Each number is 128 + 24 x the weight over its row's rms, rounded and kept within 0 to 255. Layers, rows and columns count from 0. The size above them is the row's rms in percent of the matrix's.

# layer 11 MLP up, 256x64, rms 0.275, rows 229-255, columns 0-63
size [100  92  91 121  78  96 112 106 115  87 101  81 109  96  90  88  94 112 100  98 104  96  97  99  92 101  88]
[[124  88 138 119 133 119 117 164 134 158 127 124 128  94 131 142 163 112 175 111 141 155  96 151 105 113  98 143 156  89 150 106 119 168 102 140 140 111 135 143 113 123  98  94 121 163 177 133 137 138 131 120 151  59 144  72 127 155 109 135 132 124 127 146]
 [150 121 148 162 172 131 102 135 139 159  91 134 154  94 121 114 122 139 170 134 122 145 110 142  84 182 122 113 142 119 186 115 158 168 123 105 122 128 135 137 126 115 128 119 153 138 154 116 139 117 100 130 144 105 128 161 135  80 148 103  88 134  87  93]
 [176 131 101 122 139 146 132 126 139 151 135  83 149 112  84 147 101 160 164 127 127 104 139 157 137  88 183 130 109 132 130  90 116 117 133 134 110 116 175 107 119 156 120 171 111 166 138 137 138 102 116 111 132 138 178 125  86 119 151 134 130 173 130 139]
 [171 115 121 152 128 153  81 130 109 165 109  65 141 140 119 159 149 120 194 125 182 126 108 147 141 124 146 137 127 127  89 113 175 138 128 149 142 126 115 136 135 139 158 110  93 144 145 154 154  84 153 130 139 129 153 119 130 119 132 137 161 147 119 117]
 [122 119  83 161 144 142 119 129 124 113 142 146 126 139 136 132  96 120 179 112 110 136 137 172 110 105 155 162 123 110 136 187  94 162 184 139 147 108 149 128 143 109 123 135 147 147 157 116 146 145 112 107  69  87 115 142 113 123 111 130  97 147 109  97]
 [169 127 164 138  89  94 134 163 124 119 120  97 117 106 103 120 103 109 160 184 110 122 180 117 143 166 102 152  78 103 147 161 134 135 140  97 138  96 131 139 141 127 112 119 129 139 144 120 174 128 116 127 120 117 132 117 123 122 137  75  96 115  91 134]
 [178 130 155 137 134  91 152 118 111 117 132 143 122 133 107 109 100 105 181 127 126 134 152 133  94 150 129 121 143 128 108 121 107 139  77 113  84 118 138 142  94  96 153 150 111 137 138 185  98 106 140 167 184 104 122 143  91 106 111 133 111 142 123 111]
 [147 152 176 120 136 120  94 169 158  97 147  96 143 132 130 159 142 113 102 147 155 132 130  98 125  89 144 108 122 126 109  98 124 117 141  96 120  96 131 178 167 121 152 155 151 130 154 153 133 129 130 175 143 132 143 112  96 136 124 131 172 177  89 138]
 [148 134  71 108 104 119 118 105 127 111 105 100 132 122 127 138 155  89 125 125 142 131 109 113 106 131 151 147 105 127 163  98 102 155 129 100  82  93 142 151 139 130 122 106 117 135 139 113 137  98 116 158 153 112 172 172 113  82  98 135 118 168 162  79]
 [137 168 123 158 163 121 125 176 145 134 181  96 133 128 141 158 112 155 129 128 128 109 133 140 111  96 188 135 143 102 133 122 114 126 166 121 102 147 109 190 117 131 135 110 114 125 125 146 179 134 128 143 145  97 157 147 174 142 158 115 150 149 123 142]
 [130 119 137 134 173 102 146 119 106 140 128 117 171 133 129 163  98  96 140 144 103 150 137 103 148  96 162 155 131 114 117 110 114 156 155  89 152 165 131 110 144 114  66 152 104 146 168 132 146 160 147 148  97 132 167 180 119 136 112 134 103 131 113 112]
 [140 127 142 117 119 125 155 136 105  85 146 137 179 109 149  79 104 142 120 137 151  98 134 155  84 135  94 125 125 133 116 160 146 167 169  91 130 108 128 111  99  96 140 106 101 131 166 100 118 116 146 167 115  93 156 142  83 120 128 110 107 148 150 143]
 [158 123 129 128 130 180 143 147 166 142 163 142 132 141  94  91 124  99 112 112 120 127 135 120 134 120 124 142 153 102 177 134 182 122 110 156  91 134 151 130 116  75 121 118 161 134 170 129 129 139 135 171 128 131 143 109  92  82 139 117 147 136  78 111]
 [138 100  83 107 141 133 117 105 108 149 134 143 173 117 122 103 103 109 152 103 177 146 145 137 134 156  94 172 112  84 149 173 112 131 119 127  92 159  91 140 171 122 118 140 123 129 148 152  94 124 107 124 158 155 140 130  90 125 140 146 118 172 113 129]
 [182 169 123 127  91 118 121 116 122  96  97 115 142 122 128 160 178 104 118 135 144 151 132 130 130 100  83 159 105 103 181 110 118 151 162 103 151 108 108 117 122 136 115 129 100  86 139 118 118 105 162 132 140 108 133 131  93  97 101  97 140 163 146 135]
 [147 157 135 104 117 153  87 159 123 103 129 112 137 157 122 123 167 107 134 129 168 181 153 118 129 133 129 183 135 123 165 146 140 107 118 123 126 140 164 116 146 114 111  99 129 130 145 151 146 142 108 129 133  93 130 115 113  87 162 114 118 212 121 138]
 [138  81 139 151 147 108 127 154 126 151 142 112 141 127  95 158 123 121 124 142 135  99 141 149 109 141 166 149 103  51 131  94 162 180 144 181 132 103 129 116 100 117 137 116 161 116 177 117 125 117 140 152 115 101 106 112 155 151 125 114 147 117 146 134]
 [167 112  90 150 114 119  69 176  99 159 186  81 157 126 112 133  99 116 137 117  94 123 148 123 137 165 121 130 111 138 164 152 151 147 123 147 144 163 133 121 134 117 143 116 170 129 128 130 155 135 119 130 159  83 109 113 101 123 154 128 134 155 115 120]
 [139 140 143 146 163 110 104 101 110 151 110 120 187 134 142 113 110 146 145 111 151 168 126 137 118 130 152 157 201 109 101 160 107 125 151 137 165 128 140 160 158 114 127 159 134 117 153 130 149  95  69 160 125 111 117 121  96 115 125 135 150 140  98 127]
 [153 152 141 141 127 130 114 142 129 148 152 108 142  98  98 122 146 124 139  90 122 117 124 142 155 154 107 165 147  97 148 174  76 119  95 108 126 124 162 137 155  88 149 150 180 145 131 143 122  94 153 126 151 113 117 144  85 133 124  81  90 140 123  90]
 [147  96  88 155 145 106 103 144  99  69 138 124 138 110 141 116 101 104 156  85 121 167 141 129 151 131 120 123 123 130 123 121 135 149 137 104 102 163 133 137 127  62 126 136 122 109 152 127 149  93 107 110 163  89 168 175 144 137 145 129 101 158 132 139]
 [139 145 139 147 164 108 124 114 124 160 142 122 174 133 119 139 133 133 170 101 160 161 153 160 113 111 149 148 157 110 127 165  86 123 152 141 154  87 141 193 163 132 100 152 127 159 130 138 180  96 117 156 126 117 112 147 145 138 113 123 118 151 139 102]
 [153 147 157 137 205 121 141 166 118  97 153 136 111 130  83 133  89 108 129 124 138 159 125 129 110 128 106 152  96 127 144 153 161 144  99 166 125 131 115 165 128 120 116 130 164 128 140 152 118 118 168 175 109  99 159  94 116 109 148 106 128 111 108 121]
 [112 131 122 169  63 128 100 146 151 135 161 109 119 122 105 143 140 146 130  96 129 152 123 156 116  94 119 159 125 125 145  98 131 161 186 109  99 121 110 150  92 131  96 129 119 169 147 137 160 109 161 178 131 121 146 129  85 121 132 100 119 118 102 143]
 [155  96 140 128  89 136 104 159 137 187 147 114 129 111  94 140 110 131 120 112 160 114 151 121 142 126 104 105  97 107 139  93 173 141 113 109  88  88 134 111 113 129 129  94 167 155 158 102 119 131  84 129 106 114 132 141  88 104 105  91 125 158 136 112]
 [139 135 131  94 118 140 141 156 133 113 152 106 162  76 127 104 131  97 124 139 138 112 120 126 100 113 139 130  93 106 114 115 162 125 163  89 147 167 144 147 149 138  82 126 126 145 138 168 124 127 169 131 115 137 105 208 118 110 165 114 161 141 106 112]
 [132 104 158 127 125 143 156 148 121 109 128 115 111  99 137 140 142 120 146 128 151 165 135 130 114  91  89 146  93 120 172 119 108 146 186 153 157 181  98 137  90 119 131 133 123 156 130 159 154  85 155 130 107  97 179 124 111 124 143 120 124 104 100 158]]
# layer 11 MLP down (transposed), 256x64, rms 0.261, rows 229-255, columns 0-63
size [104  95  99 124  75 101 115 104 110  91  98  86 100  97  97  92 100 115 100 101 103  91  94 101  96 100  85]
[[135  83 135 160 136 129 122 102 142 140  81  59 122 117 124 113 145 131 121 146 156 115 132 140 165 111 155 119 152  74  90 118 139 119 173 121 150 104 124 124 147 142 158 117 149 113 101 111 131 104 100 154 118 108 136 135 148 145 147 108 109 116 142 195]
 [ 75 158 156 128  81 144  91 108 143 137  85 135 121 110 127 124 123 145 128 121 130 157 141 113  84 140 130 138  88 111 114 150 157  87 125 160 135 101 132 108  98 140 146 165 143 152 111 147 120 106 119 135 126 160 161 136 113 172 130  68 104  97 139 135]
 [ 84 135 120 118 134 109 136 152 130  88 136 102 150 139 121 119 151 134 161 128 135 135 142 109 106 127 160 114 129 116  89 115 142  96 126 154 107 156 126 147  84 182 138 153 101 143 134 103 178 164 160 144 131 102 115 196 116 124 118 112 130 140  84 159]
 [144 138 114 135 149 175 129 105 117 134 153 125  84 164  87  77 110 145 142 130 116 154  86 127 141 116 151 136 124 176 149 123 118 109 150  82 178 101 134 121 116 121 127 138 170 133 184 111 144 136 143 138 136 144 165 139 132 127 177 110 110 138 119 132]
 [153  92 170 120 104  92  94 117 148 178 123 115 123 108 110 117 151 125 153 117 145 139 144  92 147  97 115 137 111 149 141 137 138  93 135 113  99  97 159 115 176 117 181 171 142 122 104 139  96 142 144  90 131 119 162 120 119 107 105  99 166 132 123 127]
 [ 91 120 174 138 101 120 151 166 121 140 105 116 101 115 125 114 103 117 118 123  90 105 137 113 151 126 150 187  75 159 135  91 146 110  95 115 130 113 160 122 122 159 104 118 121 124 124 100 136 150 181 119  96 110 127 110  86 151 130 128 155 113 108 162]
 [157 105 147 163 132  72 107 128 121 106  97 129 193 126 141  96 133 146 130 124  99 126 119  86 148 121 125 150 116 117 131 125 128 107  92 130 122  79 165 132 102  91 130 133 121 140 145 148 151 129 131 114 158 162 167 130 110 180  81 154 110 124 121 122]
 [ 57 130 111 130 118 108  87 141 153 170 136 118 165 108 116 127 160 101 140 142 128 124 122 160 150 142 177 117  93 120 110 123 107 152 120 158 123 127 156 122 134 149 139 135  71 142  86 121 105 107 132 122 128 178 135  97 171 129 122 136 160 127 121 108]
 [174 113 108 145 105 110 119 132 162 104 136 146 129 152 115 136 131 123 153 121 128 142 166  87 145 154 135 151 117 158 157 124 120 107  94 128 169  80  93 116 126 131 138  99 161 128 128 125  94 170  87 124 156 143  76 122 109 125 149  88 109 124 117 176]
 [133 129 117 153 151 128 133 127 137 178 112 127 111 110 128 142 168 157 135 138 135 157 117 137 164 112  73 121 154 140  93 141 152 145 129 102 145 112 130 101 124 111 107 137 116 111 143  88  75 100 105  87 100 143 151 112 142  94 106 139 115  91 164  73]
 [ 93 123 129 136 137 116 123  91 124 100 123 173 119  98 139 128 148 163 145 114  98  88 124 111 140 113 152 125 146 151  38 129  97 121 147 134 130 135 134 128 103 118 143  98 139 159 110  90 145 143 112 140 145 190 118 152 117 159 151  97 112 107 134 126]
 [ 74 109 109 124 129 137 114 136 115 153 137 102 113 129  64  57 134 130 113 124 129 141 141 135 123 111 164 117 131 184 127 128 137 111 136 164 143 137 135 149 130 151 142 111 126 115 176 107 164  94 101 153  99 148 133 109 104 122 159 106 140 109 107  91]
 [101 148 149 128 119 140 144 133 163 115 138 145 110  97  85 131 113 156 140 131 179 143 176  89 110 133 102  88 126 142 110 113 155 139 124 184 124 102 109 124 147 153 137 126 109  93 146  87 114  59 135 126 171 133 125 133 138 159 115 124 132 129 117 103]
 [121 107  94 147 198 133 139 129 109 144 131 106 109 106 162 159 147 118 144 102 129 159 159 130 102 149 135  92 103 204 151 135 143 136 146 130 127 140 118 140 106 111 149 130 159 145 170 119 120 100 151 120 128 113 150 163  78 125 149 163 122 133 135 126]
 [146 109 111 113 126 125  94 120  91 111  92 120  73 133 116 101 116 129 104  84 140 132 137 118 163 111 152 105 126 138 143  88 139 109 149 151  99  91 120 108 138 170 150 184 112  95 115 129 141 152 138 135  99 130  96 124 175 124 146 140 159 140 173 111]
 [114 163 111 126 147 129 152 115 109 128 108 152  63 148 101 125 121 166 130  82 128 177 132 167 137 129 151 126 117  84 135 117 128  51 150 124 114 152 134 128 145 129 143 124  94 136 157  95 154 138 134 137  99 137 130 123  99 118 142 139 161 131  89 147]
 [110 126 157 151 135 139  86 109 109  71 138 115  82 162 154 151 165 161  94 156 136 131 143 134 130  91 116 114 100 101 128 136 147 133 139 156 147 109  98 102 183 148 125  90 103 141 141  92 121 149 125 137 116  98 119 139 168 132 151 138 143 117 133  92]
 [131 146 122 145 122 137 128 122 130 142 121 119 161 119 144 174 176 179  78  98  98  79 152 152 138 129 143 134 132 149  90 151 101 146 112 114 162 142 163 137 130 155 174 113 142 104 110 118 104 115 131 163 163 120 112 120  88 136  81 129 109 124 112 123]
 [123 139 190 124 114 118 115 136 102  74 114 146 158 133 134  76 126 131 111 180 146 126 102 137 143 137 115 174 158 137 128  77 121 156 157 142 139 119 109 155 140 132 161 164 130 136 128 131 137 114 108  93 142 115 133 153 140 115 122  81 108 139 174 143]
 [105 128  91 116  99 116 137 128 119  71 130 130  42 107 132 183 146 103 122 118 124 117 117 109 125 125 126 113 133  98 141 114 110 163 163 131  98 122 107 146  91 103  95 136 131  96 147 129 115 144 111 164 159 124 124 146 135 156 107 165 105 114 152 116]
 [104 115 135 136 130 133 112 130 104  92 111 116 109 108 134  92 125 194 161 126 120 169 147 143 124 141 117  91  88 178 113  91 125 109 103 115 144 151 143 132 139 130 141 138 149  93 166  97 104  73  93  95 144 125 101  88 139 118 144 132 139 139 127 116]
 [136 134 174 147 151 109 145 105 182  84 123 159 147 188 141 102  83 134 134 115 113 155 106 135 123 151 141 134 150 146 143 143 132  91 162 117 155 122 116 132 126 115 147 102 160 145 158 126 182  95  88 134 127  92 125 129 135 143 128 124 118  97 138 153]
 [128 114 106  71 131 135 118 115  88 141 128 141  92 143 189 117 141 137 119 140 151 157 119 127 146 124 101 118 112 114 166 172 140  84 134 163  95 116 133 106 109 150  97 125 175 115 140 123 107 129  84 151 116 122 100 143 105 121 113 118 137 148 154 179]
 [ 43 141 138 135 142 110 124 128 157 131 133 169 165 103 129 133 117 134 146 136 105 126 150 133 139 108 117 131 103 180 171 135 137 153 100 117 132  99 116 152 128 104 104 103 112 169  85 154 107 103 128  81 167 121 120 147 115 133 120 135 148 100 149 137]
 [ 37 163 138 127 112 141 110  99 130 101 123 146 138 136 145 120 106 112  94 132 127 157 136 104  99 101 107 154  78 124 135 133 127 108 141 145 129 156 119 151 123 157 137 165 102 130  86 166 126 124 167 143 147 143 126 154 107 139 133 133 100 158 165 109]
 [163 134 131 118  98 130 110 157 125 168 119 134 128 162 152 132 146 100 132 149 132 131 141 179 133 125  91 153 120 105 104 108 171 138 102  99 119 164 129 149 133 157  99 144 163 137 144 174  97 128 103 185 129 148 127  86 146 162 128 106 111 110  89 132]
 [ 91 102 108  91 106 133 131  97  99 150  93 156  66 162 162  94  94 108 115 123  96 153 111 132 123 167 107 124 148 153 134 128 107 100 158 129  87 136 117  98 142 125 152 156 143 104 142 140 139  99 147 114 117 137 151 136 101 138 148 105 172 147 126 111]]